Weights of a small GPT-style language model, trained from scratch on English Wikipedia.
Size: 11 layers, width 192, 3 heads of 96, MLP 768 ReGLU, vocabulary 512, 7.4M parameters.
Architecture: RMSNorm before each block, rotary positions, no biases in attention or MLP, tied embeddings.
Training: a variant of Muon for these matrices, 453M tokens, 6917 steps.
Each number is 128 + 24 x the weight over the matrix's rms, rounded and kept within 0 to 255. Layers, rows and columns count from 0. Numbers have three digits each.

# layer 8 MLP up, 768x192, rms 0.127, rows 513-561, columns 96-191
094108088158100142118113094133155129149098100122144164172155137130164147116094127141176099126126115128123077101173124139143162104093154121108146145124167085136130143099103070137122122187150123104104148154132121128098109130133120182139145120133123174091121099114119138130170142102174126141
124107104126157104110091131151113143136097137136151141159121136128076142118107136099075107116128151124076136114141170128192122157124090132131145098132116101098121143125109130133144115167113091126173146106077140139109168119140153109112132129106134133167139131159117116123136133111139122115
147143140101118118094132130139136135137127114105151126106130135168117136088151121126130118098121102117142086151155123119129116128151069122116163109150159105115113137152133100111152113118134121120118187135118124135168139136140139125075104113141136089156174148151132134136148131090098127146
130120113101126133090138120120173105122180128123120161100118094141118148124157092193126110128151184147129113115144123065126083106128155132125127166110146142146132111141101155102155129145140135161138148169141113133105127084132132168132105139132147125124126146146149081127117098122122136150
074167098115126127182117051111140111117118130129164136118123166131121098109142111135142143105144122111137116160140126172106126111143167106124140175142136131143167154160178107117181153115124103110159137112173108156124156132151135105111126102106163163104138111061164120103153143132128091097
176131122094120091160094159080136165155134141134113144095126072120127122135103139171131104129160134138106097124095140137182188130112132116149115091109118100108137153139151083127114112166106150157175099192120081119150137096095134128044124138105106098149166100120160135130097187164107126106
148136146140090139118139135128092111146158145150133130171079139135109119155108143130095105138142149077127124116102121156097063100095129143091116092131106129143111122111139155133106118122113172137151131110136117123163125126114150154131134147138148156168099139111123092111133141100147137153
141116137114133122134141113147141115147092142125138106120150137140117146126114080138126136110149105116103128108145100126140133132113074117129142168163134162143103119180139100136084089114137137121093139091149169124124141117119142144111153114116130124095127155101142159143068148127141107135
128147149117091106101135103122121144111121190151176129126129101131155109126090138145154152106131099119140097084167147115126128138099150177153135131141100137119114140099118111104126149098123114095137156120115111113138164116117105102133112141143168135141122117127142092122122127128154152135
147104180149126105155160118085153125187131167135153105112113140107108133138153125117157102126067136127149107099117154151112110122118155113122136125129171125115114095077117153092133111149157162112140159148118139117144129184146154141093164107084129133146167070152112175143114149115154130097
117208111149128135146149096104157124137141151141110133119100181144110105112118128129107123109056135123133117131170158086121133140085123096186115136103121125127109128107084091162126094135114084136115136120074197127121148103088123115126114099094130142118105119128116151090070143126123135118
168125091109127093138130155129115111104137176161131132097133128129132127143081108130135137116075162143182110124143109094141123111113118098129138176120098165164119139137114083128128086128169101107165103150165160125130132082139167156136134145124136118117084119137118111147138119151129155128
111124126142163132160051151148099101140100092162144101103135165144102115094141109102133098102144122149176152137136138105115117119152139101165117105094101154119141143124146160143148079120105144131130138152121144116180133155120101137124141101093101129105149120133126101140101168105103101162
136147157124086101131135157110141167110139109121116143145110092143118107131119103139121159129080118119139192128133084163142143114121100108126157087121110088136125153146151106142128130135083122121146105095097079107158163158136124124111126148136110171066129144155181084162126155091138149104
123124114137114113122144150156095126093146095172137135096134136065151122140167133136134183152116140130087128124092154116164123102151102148135094181142189130205099158106124163076156132162169144116055139118111115111151120129143106089110163145138129124114149117131124165176146106133164154155
107131125177154113117103114109100179116120131158099065101136089152145184140167072155127096150121137141137109087117200114073129095114117094153106124126129130103125153126100129185171110127144122132146155147140107158134134137115110142111136136122135122133155144095136130097131114113108138121
158085139129083180143098118131129117156136121116137164136112144110179119118100163107117093125120129135126111194111154140120131111148105094120179114124110125168123108118101115133147074146148170120109141132147160085142137159121134143149147127135114101131148141170150115155105121160146094137
141134123142129138135130109120113123107161119147154149171149144131111123143142099155137136129137120134149142129133118111097129121133131135123111143122168147148192128121129079142145104117142110085144151107106135119134134139127142119158135097134172144090165131088136134157121146142176107145
095146126138157143125134141126135137105148129158164128129178143147108101131120121130127152150116098182096126140132141165133126142155130128109138101127106134125121152127157143154103155145123126113108110131123123184150107154126138166133136110123061128114122128118138147093094139147157123126
126089179151122127179127136129149124159122120119100141103119146137121127108167128125124140096159119122125154115161144106144115136160099125160136157172142126138180146119124126103121128154129108088134115137133138105141106140134073123142132138123145155113098116117141146106156110136154183100
098166125181131136139179102100169142106115133145107159132129145095126119164109121133126086158142143086128109155124135154153087159118105137150142135126162180142124137081117141087126123113079147147088112103109160120143146102128090137130107169099147131156128133105119144114121124109128144159
125121160106151115156121087087142146162100150132133148136092157121162153113098115126134171114135119151132105121129123124069151098111163124166121093129063122139148079111089127146124128144114147154172115126147127137176094116098115140143118152123137073106133139095125123122129153165126121170
082158132125139117154159162131081127108108093112064113090111137186096141121094129089102116140164161173144142115111155092160116175115084161154191164158131123109152123113154082118112151134120108109115130110126152134138117152147158120118113175144135096135123129138146139122099116121115134118
180162106077126107087137118154115142135131153171150167161170151153148130141124150124125128127143154098075109160159142100106119100120108161125101174107126125165166104148135183135114131120127117127128149166134096129161097058169088106124162124146152097108110125133105153135130122127131119097
121161115174128103130130112100133108154088132117147131144202086155137149141130104149171105156102137119120150109162170155122117093159138096123093137152102161121111156123112082093110119145133137125145175099183141139180157139124143123117107145089109129133137146088120089146119146110141133122
096161137100123115150144150065101141087095135122133137172112100173111136095107106121129122133117112102079117162097096114139156164114073111105170134148141144132137110089098098107149153094140166106124126130067133111116125114161108106124069076137106121152138145112097139166134133146138147098
054161148151161105122159134143158142100117091086163163143119083119165132133126131113127104154128132118139144112140096110093132086143148122140080139126120120160142135141179109098097144145137093140073123118103115122107139174126103133116201107115144171174160108102136134155160111104104123148
129129111135122113157107144132116161148120099121121140120132109160115147147123170161095182145149115168083208157160117128115132132097116139094110165138165115105163172084100163115117112097135126116161110170142097133135082127136096150140163127117137103137111138130143152153156154131153088149
146136146091163118115153100160148116126126157113119095142151130149194149135182130143097124153117146128147103132081089122161168141126136093110164145106125135133126168136133136114080123139119109090148146123098130159132126151146109114172150098127143149145135151137142165101120140121087131147
159151120124098132164154118132125132187169132128153082093126153127145119099085114125117069124121157137104159114119115125149121145109064072137137127145125110145138108129106153104101141134147124118131141125084115140108116107166121113133154094135112128113109096128145166154137152114124065096
097087068125150134092163114127139098167178181173118120150165136141150116096112131118089121144162153124085114119130135147143193135157121129127121163114133147102143157104115100172154124097150124155094158153136110111169147153099124131165102134137136127123141101139133142127185124130132180158
180130149121115178152102124156114155154157151136110159099151168161138140110148157145102116121118096167085141085131124176145104095088111108086165146113098077125159113160101087103061123106100114111070140137134109100166141139124097125132136141118134099149121127131139141093121119166112128114
077098082132159191128134118132096107111135121144136118157140105104129177136154172178109101137109095166089154123143125134159094132176132143130073181162178106133150126090131137082107148082128153165107100122146099158126100120107121118134110134174115132110153105137172116105133080168144111072
129129116100129169108161128136144115137114101130151125136137130155156157212123162103095109144153143115142148147134114086108131134153135151108104079094119155148088173135161170180128149133103140122133141111150169115137096162112173173171152130158155108142111139124090146131147153136137142094
109136163123121120131090091119147141165118114154140161131092098126168156095114156118095107103138137134133108123126156121141163125159136133166171136130130112104135147121131123129154130126127162141159154158139169095176102144123116079140116133105138144125166160123103138102099114135138082151
095154142120112118131126135111145111180086146111092112135156130116153150115087119107099144161157088121129160161077153136096084122138153132124082162109128111146108149118093168137150134143121082160114113148121126129110077084143156145169168127131151136152140152135108128135203122123150107142
147145107123140131139165154119105068124120179176115129121123148097110148127120157146116123123134122142086136139143157108122118123106131080171159126133116107113123078095121126111147086151146124122117115187086113112141098097128104105143127116167117133110129099115104130166101113081182141104
108128133148171171111148109171125100136162138153126125164149175155160142122145106166148116146075140118126140110122123160143131109121185130141132080104122133119165122161099153163107106108110146143117156160121141095173149132136123118135129125107141166142142110126123133119147096125123079128
104104096105110141070171171121108125144119163134134200146143154149140143138129139160127114164091167165145109096108114094087108100141127112089092150173152179104068179128116109103160144139153136105143154136107121131134133078125121116134111113124121088111131139143114179089153136066124129116
086148128101128126133132119175112121140131102114127123116123124088108132153144151152170136135124102116132123121139096153120086100128183147111108106114147110117137106115128156135142114155124110147099131137123098118136093152202139128129157159164127128169118170178171144133148118121139115160
140117155127133140077109136128137149131106141130129157141094124138164120096105106132127132118151138132100152138120099118111147152132133145098147130168072150146100130133107101133136077152146127105156162171161165099091150140115149150098174111109112124121080128136134113125161085122156120128
135105136122058158109119104145101152151139182142153135107128139167113156141118115154121127119151143134138119115086151104117143123155126124097117120122136097163100139166113126117142135167128121117138144120084113113166129104165100125109138136134128139113160081132132132101144105135101178112
135109112114133089134074129114117116142115141114127130127135126141173128155163156137119117075128095150140172108106130165124126152150146077122126147093112148114123138150125156139094127129075120100130125132142086121147135112126139116126153175085134150153129141144096116102127165150125122134
116131086128120110144123145138108142128177136123109094121161126160139162103182135132138154117145104122124087107133169153134127148135117105143120134124159148101132132142134110156138108144145103125148147124124170127122085107110120175110109126117164126074106134130137121123107179144133110092
147047132177130101149103139111129156089145113153135082121154115153118143141168128111111143136123116136112152141141144127147151138116123130148129123190114174127146118136143130137112144136132138142139152129156169173099104150130106158120077116102155113147159114148119124094100145122155158102
121152095140128095123146159101154111116114132118117089155142137162130114134107186155128101143106130114129105150130140110151138118093121094137158116137117101124122129120161125129118120116147083184086165120136119146129147166120123102129141124127128118129087076097141146147104095106082096126
138092138106167127119139081132094104115119112115170092144124148121155131146135103112140128150123129151132129144100157172143096156139141084113138126124142110163126110128102103142102132137134173139100096155175156132119127125089071144142102187122133137131117114098107126147117134112096131093
114094129143097122149148155105140112113135103147171124155132098116142154124117165149131105138120114135143092121128111130115142131163139097118167105131137116141124114172136175121131100106112152140085105128135167158120143083109117123101121128137121104120132148157107153130123124122124154124
153096140152103100139159102092140096110168146161129123128161150121093156118121105134121106076126120170130096112102078151101160121102145125151136140189118150137082147083157095109114140172107104157055111165121162113120111132144127100091157138170140127119153110102155149113095135158130167137
# layer 8 MLP down (transposed), 768x192, rms 0.119, rows 513-560, columns 96-191
129162102155108117129131105140124098110133099109154083135171097112194130160127140137144150124123144133130111101125153114197121130171088139145130139162147097145108100138080130095151107093103121118132145121106143158110143132133136138167118127069132161150126174105128046126149107114111125134
132091122182113126119150152116148107172147124116141124078191140161121091121149128137124135110138139166136083117116084107111140123138154133156106119128150119127159090116119154129088179098174137144121130116153100131172173153105128122133088085142125113084119158124119108124125123118106170158
139110150093160119121125122125153151143097107148163080093152130120115186103107173143123158093118128123140135125103128129115130154142122181118116095125138117120119139124166144089139112106114127119104140145113123108118121152106102144123125101107137138093135089100134136150140182134121137112
131110150121160107141117139106150130131160135143125121101150191103131115115151147122163093131134116131180097140094128115121119154109157130097121126118149120157150156148104158148123152102141124129140108123149081082106091136123091088146106145139106125141127137188163120126116141089154112130
136140125123144129114172148150161119131167094156120124077111141107125138154094119101159128098163148123125116108161137112180159081100124144157094142046120125123141135141167092132165143135157123102141075108123086067150097135131135141137124115083086131147129122113102092187100146127102178146
133124117110151136117123105099128114100115149107119111147115139139112122079099122130085150110138133136187126217128106108144128120154115145111121069122093144145119165100140107139133151112130096092131105112070126086059136142141136101129101092121081122118146151103090150165105177123140128072
113139163122130111090125136133105135121147158139103131132110107152119097113134148102167103122153172122139145140135162066128151142095093112097137135105138149184123144130138138162102103114151118088137159093127152144130094144139125114136125142113150137112132093093146127100162114146151123143
132087139142101107135107163128111123133118121143134125187156122119130111071109109074137106171100118093137145166132151091100142119154128130119142125117136085153116147111119153122153099119129133150134113121128152138164143113145091113121145150150117120130158140139124132121174078141133148131
145127118132122198154131161107113129150129114111136103160124134130092093138164160098114138136122131124102119157136120156133182120104092169125134165109113120132139127140165091120126124156161127163123111132140153140112103139117114125130112141162109133135135147149151146133127100148119135113
128106149134105185066114135116169143138100115170093134112098132152139106183111119101127144130144146122126117130108125169101096118151100115114115142157108151112158084098131066147102126094120097139110171087129127120111108160097122100154131148140161146119120137119097098100185149092122097132
112146160141105149132103147162144135159103126109122128155129118151105131095149139114133146140099108154107145107075116115120157166160145144134158144109104134060123110135115117106157177093100136189104121144115128132124133131136166149128101114114130134148140132142124186085154092105143100142
107125161121146141130110117121109124127151141117158129137121113114166096117150090137087111139145109150111101121132152159123147093152102142076112137135145121098112135161144143097085138134140103126128155115139088150111102151137130118137139141126140156074132096137176136110114105136150101140
119167133105126106159156129133133133156127149146090133135136112158166114132135115121105114107113157088124123137139171160132146139137123154111173100105103120150116136108136127199138105135122116119135153114087124098092137140093128111146152166126115132128183131111126172126122133122128139125
155120129130089115158158110110125159094096133132149131083203126137215113134121130127101132096111152086096116084163148130106128130167110117131129152140156098150135114159107100084128142094153098113142160097129097092145155133175178092085123152132132157130129100103152096105166157137090158133
103157150084116097112124129134120140109118105130091095136156137160124098137096138098183109042072136143133131154136128098076105152080129090117122157099120072114107186185122121115129155137166095128179151138096126129145166147142109151133143106108093139097149130137144138182131169137095097120
121119117135154157139114122079153109125124171146119118070138103150180101155122093083126122101147171136088136131154104135102148090136079126124095129102159116150114148139161159162107149125142106155116175125139131150134136167109110152127119140169101160142131168113141149099147112158132134156
138110142151146124086108135152107113126045108135147101127122085120088154132071091114188161098148160137086138139133071135112145159088154136148144141133162101124106139122122113095109124118115097096145095129165159146130126096108113089118109164117137143149085099116102147120096125126156129137
091151121148127092142108159115122142142127145161142108210113154108144105112108136115084118117104131109116093147121132176105097134126132112126131146132111115125123180089145145129128126126155125147142141100140160136173140123113114142094121123146124116178087167122127129125148101143114079114
111106136101094149153206090120141137156132172129120125084094158131145153129089130122124111142155138162106143095157106138114153151132124148119115168119105142155126108119138124106115100135127174134174140133105117098104130099145125128108096147129156069138118116127125086163122110149138130157
151133131153126136147149110091132087103125148134166149119120110129120159121134115130088081152120121116119108088136086128105116137174103142137087141107113126133141105164134149138124078123127179126159111116135092117128157111136140153089114116140172119112102155093087113105072116133120098137
135115107168111151120131115123153137127131104187140115087130136164125161130159133162149146105131139149160138116110139142155168154136161154122142093123148118130116084127171102153127148108097173135149179114152102166107141100132122130115082181127110136164133141112103127121152119154089113130
123128137074130136158122064152116126113127137118105132127108137111147138135114108161136174137121125135114156144102123119155159150102133132087078120118135151146133110121124114087169130140126118122136132093151088159118105150146081129099126107100164117147114141142152144095081083118093066095
170111105102164092143158146107097159119110118132104123196147132150092145110170162170110145125091108157151129155159134147111100133189099109134082113117153167138122113130129156093114114118135168087121102140135160109108150127115149125090151166109133167135144135143106103154077142116179155095
108126101158124169119115172114113115145118130132117111160145111127125154136095112156139136162144155124108135142108127140134111095117128166088134162139121137146171085146129119172131121127118130186159103118121153141111132141138149168139076119108132093126156126148115100121101125110143086120
111112154131081092122117151129123108105087149106114129052109125092130092132186152173127119104104078137130122136111138102137117165153167183139115115129168107105163142128120102145165130141167109148113128145131106101119134124146132130093159150128143129144121138167135122109139084135119160134
124127107156167161148084143124127154126118148165099127084116156144090144143147138116134128152104167116117090138175102137168136141138097127122140135140191108176152145153094153147114153139103154095161123104070160151136086127118191104153136135125129073082107123104130152118116098150126115181
111086062138162156142149143110118146113134144146188121122121162100113102135173115100097158165073148126118090157101101139152130108138101150113119118136150120169091096139166139078071125135114153127087123142161136099120105140097158116130115134157082108117076132151099097127093152179138093122
140102168154129101123088095126114120089150164155174133146166108163154103133152122140147112132091140124060124115112093103105161073091149120102132144112122103094156084121123108111146125119164136116105124136115161160112110150137123118121141151123101116146144116120198120124069131136093180117
165158139100100149135151154123097096146163138138150122097104134194149133152149149138146133153128126137127133100113128154143127125144130127111113121116114140129136171125142149123149110128161086115107081090110167094154132101146098078143118138130053096145131094152136143080161097130088080158
165087167125126150074104092116124103120102106132179133100113163172116143097124092114128147160186193138116130140150118122139137126076115110144074107150105154162125149118120103127128159123140137126096145137156124138093132144144127146141155120145150144116169115158109162158134175124126146113
120128116106117134146129134124138152125133115144083091062137128082112115116128140137138146120111129116150146141132123148178140098124135162122163154139126137132128140152093154108132145114144119122151134099162145114114139110126148081118145095164128128135143111169105136122098139103146085153
109136138128072151147172145099124103149159117125128159180095102165129101113127124171162120082177087113172160151125124130110153127177098127127171098123139123151103104141156097134108125115132139111115101123121174145165093150106132127126154070138109092129118141152157142058119117158140130139
124134155135127101150192136117099108137135079122106140164112158139130171099146136077157138126111138134121142142111120103085115146110126141114105110187095156164072150122155143148136157117126114104165115161092107165166156093133109124137141141170081089119143121106099138119066131185098133122
089151113114157159101129111103177157124140104113123172086137109105130125122107180192149127111074151098120144121127137156100097111118170139097155144138149131092166161136121161108125171109106124100124131092097188114122122118108123159095149105144127151121090107153120141118133154078127153154
116123104161126143117127118084089104146101140116139112109098147110138194110153123077144113107104138080140135115138067102119138144143151144114134134144115114162128116109128143157134136122169070087111101088118166113144122128157118078120105140134113137132144147122128125130147164106133143082
137109141121134135080160141127149138153122128164116116099113131107115123135127146124149119117100138113171144147147092113119136073152123110109182124130164143176108128116072119132116177107153114103142130093151142102131137163112128072106124090117155103107136125104106098105069126137095137149
142148130136114175138094123161123093154148110114139108085105084133136099176126103128101119115157115086157124115127143094133090146125098142117146098155136139120167110152118110158124114131091139092142140146126132122090102148118121136154164115122155112110123165092169113150131119134141106165
118130147143120142195150121131159124115145159102129108159106188160153157130142122112113135151112120098159140066131131115141128140133096151150150174148061164121132123106138111083125136132088123116155119143129137125115139122097118144141173126135163123152124123156169149150117147099095114143
176121149125088109158139140168144149135100104139099097135105153122121134163135143113109141137112114158111125149116104147139173159166067121139106121134131130167157141151144075176144131145116111116170108107107132107123169121116157134134156170113147149107145081123102146153132114148152104172
102134103098166101148135127129080104068150135161111153132120108122146154112121155112155158125074139115085156123109125163167123147168112090188093124144127137113106137150112089123132154127130108125155142154136145140135106104094087137129095095113169117114142147097140171142120163117123139129
167116140120130119137143094139145184111121130094133156134145141126157171187152159145132167094118138124115120159143121115174174132133161165120132109091137133123132136097147143127131144120120100067136096092149151114138140098134135118148151129117117148098149118199148165103129120111166145135
144199104168101103130147128099094112183140171111108162096134080114172100119187160123142153121127119142124141149119092123161147133115129135123167145132141128120120146125117135157142161119129105148150081163125140093134156155114137109132154126153096148154130100147096127108147118115101097091
098142167140136154150153116122150134144150130088162155094137150130165142106126147171111147141127114149147140147121145115094167124112122151169129148111177142121170153106142129145100148108161139129136166147116108153147106135135131112140113150176157137116132086084101123110130130110158135153
111112137114127097130137112172154127129129123120158103114135117118135140129111143155106110122112149084154149168092141092143148154078107159127113144139125110109115135127132152135079121126101161153132117080170123106138177133159141093126119097095100124124126139124112107131139094131144143138
147091148159116103111147149075091116150148170160094155058140102124105143102118087132161078126152100118099109112183172103115153102093168133120148135106152116087163151102113122159135134117131133113146150104145110126143161089097128155146154133093120152122083130104123121123149128128136150128
111128128094126146100137144115115152137108158105125141131098098112121130159099117117119130151095079155093133128128125138090130115132149104134137128121139166168140113111142164133139106108076125090146099145119112180136145132132106146146120145122138175139099152126141122113150135149127125123
162121129153115105150119147138165153141120095112078146119139137152133132144150116140097158111134128139124092119129121098152159132130150109103099134166148115110101110089123130135125151094121141122153143094152142127113142178134201121124128143142153120104118135167116105102104103120124166139
116116133135105147112145114154083112134132136139129180230140128162150141153142096152166113110144099134129118109154109099092104133102123104136135144145152134100121135157141124128103120143147148123118123092140149130138123131125131108172134122141135136160159115123117134117134121155145139145
# layer 8 MLP gate, 768x192, rms 0.122, rows 514-561, columns 96-191
115109136139150138135126084097106119092129133126131154121129120107151105088149158139141138129130122133149146120128136117085153111111155134161118098151128096092163091126164134152123113127127132123102125149135103111093055100091111134146150160174129109126052142112152103145150143177147113139
117158117081132117086133105114127167131137154114114182126137129163111116131107147113124136118132130148151134103134141129137143120135094152096081131118143116104125159131143145165129117114142095127112142124122137123128087148130177099139141130132171104105122128124153176159131169162144133129
112124135112100172136131146112144167093133152089117124141111176105095113123111135112119172135123105137116116115114110161147148115122112124146137154147144115090154112133125055150133109117091152126119122150124122168117162127141135078141119151093150160104140140130141139109083076165106137118
157092131154104127125115114106138083138149109144108133137114120171117123117100142111093147118110129143138142159113149139135115144107153093128129127103102160168145156122132137117099121102142165077111155160121100135144113137192116135099165143117158193144101144119118087150149124145138108112
146095143140057106153128151149078079144133170127092112113140142088129116135129172152143147129149182163077135122157107151167112164146106154140135120150105120105141105170110131132106122178108129188105114123155108147113130123140098176130137140106102121096120158116118087163171149150194137094
117124127118119108130143111100134152123113095096141136209129132133137112111140104098111103132065158149150135131135106159119093142123177142128131168157145138155139101159123133174141134128135144102083124119127135135141119108133154148124122121123123091106111166091146120154133130132120105158
121108159192167162154162136100138106159070168097186131099156141142161084115132116125142111104138157160107129150178107112094116131178132128113140104084132158079066141100145094150131124139092130087125176125149141113160135119119127124126143103159147141132124139157119134114158107116134131169
108153123126095145115134147108152158127121145127118092145120141135119116142149130117156119143182100126113167115149122147098137139112133146138144129155128136103118146128122130157165119089139126148139129100100176115089110141137120110160091137165162145143134146151131168078150156133094119123
102116132138111121144128142079105096155122162083145108150133123120152086131123096147135138107141103098118137104137139097141159109177105134138159156129107151131132135097148104166119137116128132122059099179159128133145126115148140125143101101131104160116139143095158107097127116099144131123
120137115114150159137112156160110129140154135160148132152120108131119090112118130160148133113151082123114114120154108156147109170141159122121128168157095133092129165144124143115138101117106096151090144142110170167087154175090154117131157150145166078141089142074145133099165110177141154114
126141145168142129129143118148105135142143081146101129148132113141158120131114135101094131145128099133140138128119149142131109136141123161117120152128122136104112109168136157156118171137102159141132183122093139171154107131101132081163131125137106126090150139144124125122112104160122144128
140133126140145132072123133151151115119101093151112128144156151120121101124136107103132165172131172123134119104143087129127124136103129121121091146083114134136150155140142109127096087148167133103121172135096138138141175136098077091128095144138095106105102180139130133084181155105138109156
115103142166191140125158111163118157149115142135157114122114136155104150130086114149166131153112141129147112127120086146158130155118145141117141099144153224117148116082134154141080142094121153146138115123164107133085174157094136118136123104155155110057170140115158095093129147131148130110
153128098113117156114183135102188145136137166140142133144122114095132167127118151169104137135081118128117164121181171133157158131120183099101124083093054118084169090095137134153108165098102124157119115144146105124155107112120155108093141093122136121106114128119092121082075148103178107142
132076112118137133129134147100111159126090142115122126123179154080128092134063079150144114103089153140114133134135138155141138115175106139159178137120164119085119099126147123102126143156134123155132076154175128169088133104114135110154105172127109158146151101119132118115133129130088129114
113123072084130132093172117148176137136116112106124081157118082125115118142127118127097161121153095131113178125128131141139118118170164128132134139080133130172121130090118123134159106094088166124113092142186146115147132113118096144107137143156142110129135123148115127122123123130122115136
123140142156133114098122124100156111130109138151144163149114115131113145132118092126122095141114144114123131060107144142146146122106129143139162169112105134149127135150099136124113108152105105119097108096149143150164121146130123123127111114088167122101114195100125154109086094112155115137
116113111092102155133141151140143103148106112122119119158096103117102098152133122132121127151121150129137138169148132140139109102114105134148145107147191101132105119116106140116109106102182126102084143111137125106145052129103086128129107127161127075114145146124120087132109106109137138175
132161135079111176125112130133110134092139157124146144167117159142093100140142121147146187088097127112116157122143157113076137101052133158078125111130140143154149140162133098119122130127096146180119136117102117154098147094120158139146108152155041135139121154139127119139124129126128104108
114074159126163114096141091151163119091083138109152189175177122125164113156119107108151171160144157108102112112113130129118100130128152107132167139117128124109132137170132131130091108133144155151078095123099124132128142155105146129107119125154108130138118201120075163098101118140106159128
130107123092110159140145134143050150096110103146105132119113148131096112103127146124150118163137132154085111103132122165089135163114137123103146087143124130107116137131133093130169136152124123133135074103106136104099146125127112123166147136191117110135116146075104126122157077124113126138
112091157138098154153070099102165118140097100083091110151118175089121121139117114129163121126140134079076097114161124086131152120113126154134125120136168130077134123125146112132063096173118099146111127106129107124132118122128128122139128132127147099134142133114142082123137125123134157153
100142091118157111076143100082134131088123086170123107118191155090134091138148222114093121113124118149149130102120114173140185141119131076109116153116182096124088140174126161112135070113133141096151143156080142152171153128138131108138086121077140175142120107112147137116136141150119122117
089157161160092124119141107147152121115161154082147150117123164132144118152147143176120132146115153100130100114121104121149141093112149111123159107106127110097156119138154127149135147160087149119083127135159113102141147130142119126102123122102120114142110131106096145117132112121151134166
129158129128163105132149149105133173088107123144130147176111124188115135141119131125136128119153136144094149130160128144153149100117079098112119123143106172162144170126108114135091136092154150081154117111099152130132118097115140087081117117127133113119135135127123115190115124144147111130
109115096145105146157123146146137123180130101126151108118111145102096135128087133123074155094125113113137144123118157145091120167108102169127146131169109141145110133066136157120136132111121111107119145141173103143172104130139089079145116118165122087170089146083101146121137096130109095116
109152150101151094131107122094086169088127151127111128097141128174106126131130133154124143153161137088142165155171081083156153104111113141124092096108120122104163177123128122142089113138108135121132119120142130111145146174132087171116117136122155168087185167075149181151130150151156148124
118131127130112143157130147180111108142127082153116083137147080129141125103075132118131199101105129155153117134104152114141131078143139111142145102111107121111106108153164121098122085126159125153126142090137125129122126129131120137118139162131133150138123145084122142128129113177112209150
115099145137180151128141111100146184113114087136097146152109105139127112105110161073154128149122140131116135141136132106111171140108095103145121123203109143117140120114105133129105137111104108150124092121134194158103099097104161122121145100122130132102103148106150181132096150108118157134
150143105162129152123113133111106129118168162123135161143141091151114085127093148124132121102112174128116143154140158111091112146141143157100114142158141128143125106119118097157166114145123115095112119168120128144163122106159062109119125133133126115137115132105129145117115118141136145115
149089138148103149093178159111107146158123154168192110151143125142117137129119127160126110109166113148156104172141145136158146125128145100106092139120163103121095136125113126153150134154118122135138104147173124153132094137142073120126110113117115151139123138169110134117120147169139097104
146158107103117110101076138150161141130153128087123132121027119123143125162089074164118122152119126131134161140128095110143116152129153141129155125100097110124129127159120125117107128147102131115151100155146088096126190105136132153085127130110123101128161090120090107174109117112125137127
156125103119059134089162167116166158159130084160150125146142155191143122075173108138109178109051147124105139145138112100122120128153137150161136119069102134123097123151135126155084092085106134114176140155085146132116152154086129113128111131157084154136168116089126165157101137112070125108
093143107119153097111112140118117134138115092118159134141111105130138127094127128082154148136099162129130109140170105109159115164141141108089081099080083122166127133118158128055133145104096149130122141104123148089142110130136138113133188124143101170122119130113136124162111100115114150050
146100128088183108151141126157117129111140130131129167146131084126134107144153141149140137139095127100139112105150101111139184163111152148115123118161166147171161152150151145110081129144124156143146144136119104102155171098117142130113079119118091098103143102145150118093140139159103137070
190114135178149093148162135122115128099131124105125156097102122137138117130118119157103123133141142125150124093137135109128128118108164123124156111144089096140134150096159104138152120133141087155140131092144123116088131096167139139149136139157087094142125141176147143151135125098137121150
143119117087155117148143145126120160205165103132108148122095153163105098120098127148151149110130142152131131193121150109119116115147142137102119140137149097107101101140128120160151100141078123095117100138140108099156123122116101148117182135181115145112096113118144105132150124096135167083
143146096186128120133115132128085140115146151112162096137158121128129103118090084075118105169089157098067124121100148113164165126129150127128143119114164133111143124130093122127100138147103135136104112161123155074129170121112154141121124130139092173160155169102127055170107123137127095104
114132146103106105127141108123149202161085147119099147092111085092138129149148146102152128111150159134171123155092149087107141121102139134050122147160103137116153121062150127118102145136120148195124142152150125110167136110098120114077145120121145132142150147115142101106078135113157149106
129160112156153139092144159134164101133126140170160128160176119139134106172137153195155127147156151133134065128146105148154129146115117167148122128151161088104130110108112183126183096096130114144100156134135114133135124137120143088089109132111105132124140149147127098118158147143137136151
154157096122143076118142105131095103158131164109108153139127125104139115092134107066104147123108153172105157152116158123174102105164134129128159134170123150130099143102126096116127126102112143097117137131118133093150150139096141179139125156127160087150129141100116135151168127127123135134
143141131127145108135145075098081145127176109097136130095110151157089123166118120117137137140077095088104119111119146147139090127153157109080144141153166150096148081137161142117113197092120126115076151147165116140177135115120100138147158124132106152141091127143121111138129142186093081175
184115133149133121080131121094134166122102114135130178161121087126165128158132125149129137116129120092136129149144099163130156135151142159104096086103103142098131138145118086134129110105153111086170098134095091115130146133105177107110146110130106141123145104140153109119075165095143145131
116152127170171112083153149142175138158156152103149099126156128141096159122148121119112139130068114096136135137118133117166132142158091109143133114135151160118132151170157121128136146164097113123134151151097148137128106183140119129150120126149088160120190113115117123124156108148132127110
117109089142130165149115142150093128146170120116123119101128145099140112163092160127137083176111081104137142107175156199163129100125154136139134131168126120126098142132128103124098172096091169122151142166141065167150150128132121092132135098168123145155098107125113125137115146129115123128
108106130137144102139138135150133150106151121138142116132148130124136109069144118161131122078119105145105140121157157095158114126109134140188141074124111142124159139142155112123121122121121147077120162093166100130073164115162095119147098122126136144139141132133149113153144127125150094136
118137143103116156131124144146119140156152101115154118142122125140122116124149138094132118086148126139146145127104119114093129115149098111133129130128128133098118154155127158155125105087186116156153178110151105072156172154141106106167111136154124126111075123127141114113110110119114130139
122129127118095143178151135059156118142127199137111117136101113156137124154130119130126129130116099158133121085087100191170127135149121095158122132129113087120119107118128129155082135152136147131094131100134112096166140134142173116136102150130162122107104152139137160150121070148139177107